config.toml
hidden_size = 448
vocab_size = 8192
positions = "rope"
attn_scale = 0.177
tie_word_embeddings = false
parallel_block = false
init_std_qkv = 0.0262
init_std_o = 0.00534
learning_rate = 0.00436
beta2 = 0.95
weight_decay = 0.15
schedule = "wsd"
train_tokens = 755700000
max_steps = 2883
dataset = "wikipedia_en"
Each number is 128 + 32 x the weight over its row's rms, rounded and kept within 0 to 255. Layers, rows and columns count from 0. Numbers have three digits each. The size before them is the row's rms in percent of the matrix's.

# layer 5 MLP down (transposed), 1792x448, rms 0.102, rows 1232-1240, columns 112-223
104:128162094110153147122165097127099121106191132130146088125122140139090134178159162134147069113127090086133115128150066124120132143143096151132162125137113115131131162150155119167124127127155106114128185132215114108127157080126124183168086143164181112150089125113182123137128139162141101173104140133063104125124208104092165111150078117110
097:130079139154161127065134129147115124060087161143165077125200133207102128123166092129137216133116103133113082115138165087151105168128109113110092148172134098163115080151179102163124093102151158123165038109114095183190195118109083135072110115102139135096161151117158124096096189098119141150144122103086087155135100111079153091109107132119
101:167135145095080087117160119135047166065113105170178152191140150150157213070129156101159156132156155111085136160107148121107107153136114133137187197160105157150110139143047125108124160156147097166071165183128098107141095153133084108121175071088072135128154125048121149153159160100081113123100159181142085158167121172158183157175101152097
096:120166145189112151088176141135143166175137118142065149134136114126123217128134096081205233059175122114125157104125146118066067115101114143110151163144118072108142101156101108143110155105111117169117159121089151125116108190109121084122054102132135158143169071161158146189107161139077127155107151139081136146136126107113133174079133134132
099:098131146143047174107156106125145146155156119138152095149128131076161118156178068125124127108172136128153134126114144104158091207070101206047129113163080120156113148103139080070120152065125133133182121074174142112186108139140136167158152171064077138108132059108200144104099095150137180132124070131121148120116134162104104136136145143144
096:139144178099166136140109116138152082115113173148106136152121137086126140081171085100102148130085145170160148106152123133153087093152107138097162091165079073124078146085143121166182157062132141166155165226137177148065135105121128075116178104085127128099199108161172104105148106114137117162115160148103123175127144120139156161105091139074
098:120123180140122112120115072155128116146094065096169195098120167151115081150193126111100170133093103075152196129140142100139133121092135120125141076129130125096137134163120151110170163107151144144132137099182157155125166104165096114120091136071093160077137144132112123121130169124152186133131096118107106159163158189142092098153092148118
096:142073133134155095150143170167132101116164110131150104155109173107170079149129105135158089089165091138174119112146139119118106156143093171108074162117172143113153191069142110056128085142113104107077089081118047125121130120124140173135136156143121145137128050093144092049175110062144179147067131078171145176131207135124174111191113148126
096:156091131069095062105087133069172153090137168100137097143171071074007062141075148121178099112119174095125138083138092067148149162133091217099108126152079098195167159081105099132155180116145123164146134189096178101115074139103147152131165131101166061062134091113125188125098109154135142154099147158183079156083121169132111144128122119097
# layer 5 MLP gate, 1792x448, rms 0.109, rows 1233-1240, columns 112-223
100:167167112120143144091137149109071100099177165104105090063139177124129176132142143062147182099085172131093103130187104110111206076127159106098103146143136111083125074191104075136172125128130142161171088155098103114171141162123117119096159140125145125144104124134104159179144113086125170180143177172099156110114117129162138088069143163099
101:137122140144098044041163118119152096153146099094099150123137165077103139122209136124133124081098147088180130118172100125113077173142093081120114119156086094114133137166169143126137160156121135115119093120089091175203169087144104190132149099119126137146095100139054104109153147137142110087130140127109157109113112130127135062130157075109
095:085125100152129133124126102173183100164132097078195121178149136123173186163148122123169136124063067166094154105185126139116136158120136130160136159146112150086146148106119128146127145050185126120117135125177124082176078161061070149127147095106170114179103136173104145073100146165120104169092135117095132102103157134092195145194131026132
094:183121092114152132143103100104089142108138148143145181105166121118169102114114186081094103162139145080163105082118169106124067142127122137131126100079140126152099066108120107138124124115158094085142094109134110227150042104078077077118161166176127174133131175120104102062127141109074191142074095132103176036127143144151141146152125072144
097:109108168169125114123110086152176143127125106094119154164135156093156184133150120153199093140137120175085148148129092107131141089100146123133135162105093135102089187084098065139073099131223184146106098099195127118163143138135125147083129139123196101139133150136148137060149101182112157120178157130156131088093055167134152190123157118165
102:092153099082137179147128139095088141101163167095130104156129112097192169115179117093067113104150085123130133097142148149127191125193179157088103180170098113073150174119135157121148092203146132138162134137142138145131085124133112095082135130143098115127120072086124083096171155095091100104117131096132148109151136102083114097149155118130
099:109119151125148092124085076113131110071112110116115161123158169163131131064161178131194131177125125106134120136120071103129095092104108121126146136127156134126155117154136110153133173080209140134174086111107098118155127109103084139141125152133152161148149086086125102188128145162195125079041105088077141045107066126134112101140137144137
100:128120147065063170149109123116125149168147141126116169149125111086143167088098122164155159110128140064143151116094086075145186124077128137146150064104092129111087162177091091106164132115184113124193086205064091178093103159054157065154146107147095087140108141163135207198154139093157148141127120086125109144143092103071133124134121174091
# layer 5 MLP up, 1792x448, rms 0.112, rows 1233-1240, columns 112-223
100:102141148084149146143159104141127148156073121168104170130079135095148102154091167152121003125122100118116131087100127133081130136098156138102139125167130156173122176063129158113099159159131144134091155127094138141083148120159123095160163153156079134075105111137105092110200162170132039081102118122110134127108140145179122143124173158118
100:139153137111147093138131093103145084135087112121175120033069113087129093110111121133134097140087110169169141147135112120133118165130140177185114113113134099160133133149100030157102111048080143102139127078138173190153121115147156157153101150148106112147121113158132130111115169204115115119183125125077151128136151177138121116118217115121
098:162146106135101121168145145123110136108075166150104155065173133137091074080130139170080148116147219093150111134142133080090197085126059157164134080069156091121131130138145084062106097151082157106126135117080118124098133088150117163120158156152132111105120160097108138169104106096152127132147088097127135142112118093167064163091159176122
096:131156112119094067162117100120079106120119102141138132183142101196098157142102138119119161151078087089120075142150036103129142110138148139200124159100194093102143185162103185179144071136120117120118124132107113098121155074181128109083127085219124133128076165093110118186193144131118154119124198160139125155165147089111129143084091107051
097:114146103165112100119105120123120139171128167114123082131182179176080110132105138086181134141165068125092071169094165140158129122113132094139113188121158129137191143134133140107074107132173125153126108034073128173183143122104067194167103170166155109142071103089093129188101136105121150150122151135164182124103137120147099128113121143093
097:114075076066203124190147132110197140099128086148119109128133066195080119110121115122184148142096163140151144128140174150109088142156103097115097169111210158134098128105151136144100117166128106121115138097087117097110110111081106090128156132148150098124098161105161153109159123101099132149159204185201106105143104124104096166085154136113
100:067107054103171093102102083047188125197099124133077102141153114079176143096103148128178202163053179127121141091173123066188112114150119127105115087130082086063112084161120127137098125087147194138191111197098101113170110149120133089119157069134176050199105135150115107143080132114098119166147137130103133103138156082098129124127175158103
096:080187106166093175123147135149146126135113088111139139063161219181220092173182132150111115113154130106112107132195176153122172126112113048191114116146136105136112123146145132197077089106092174107176160130093131119186162106136123151102105126200121173097121156116148109097158187117155119098154129104064122077236139152162111152135128112133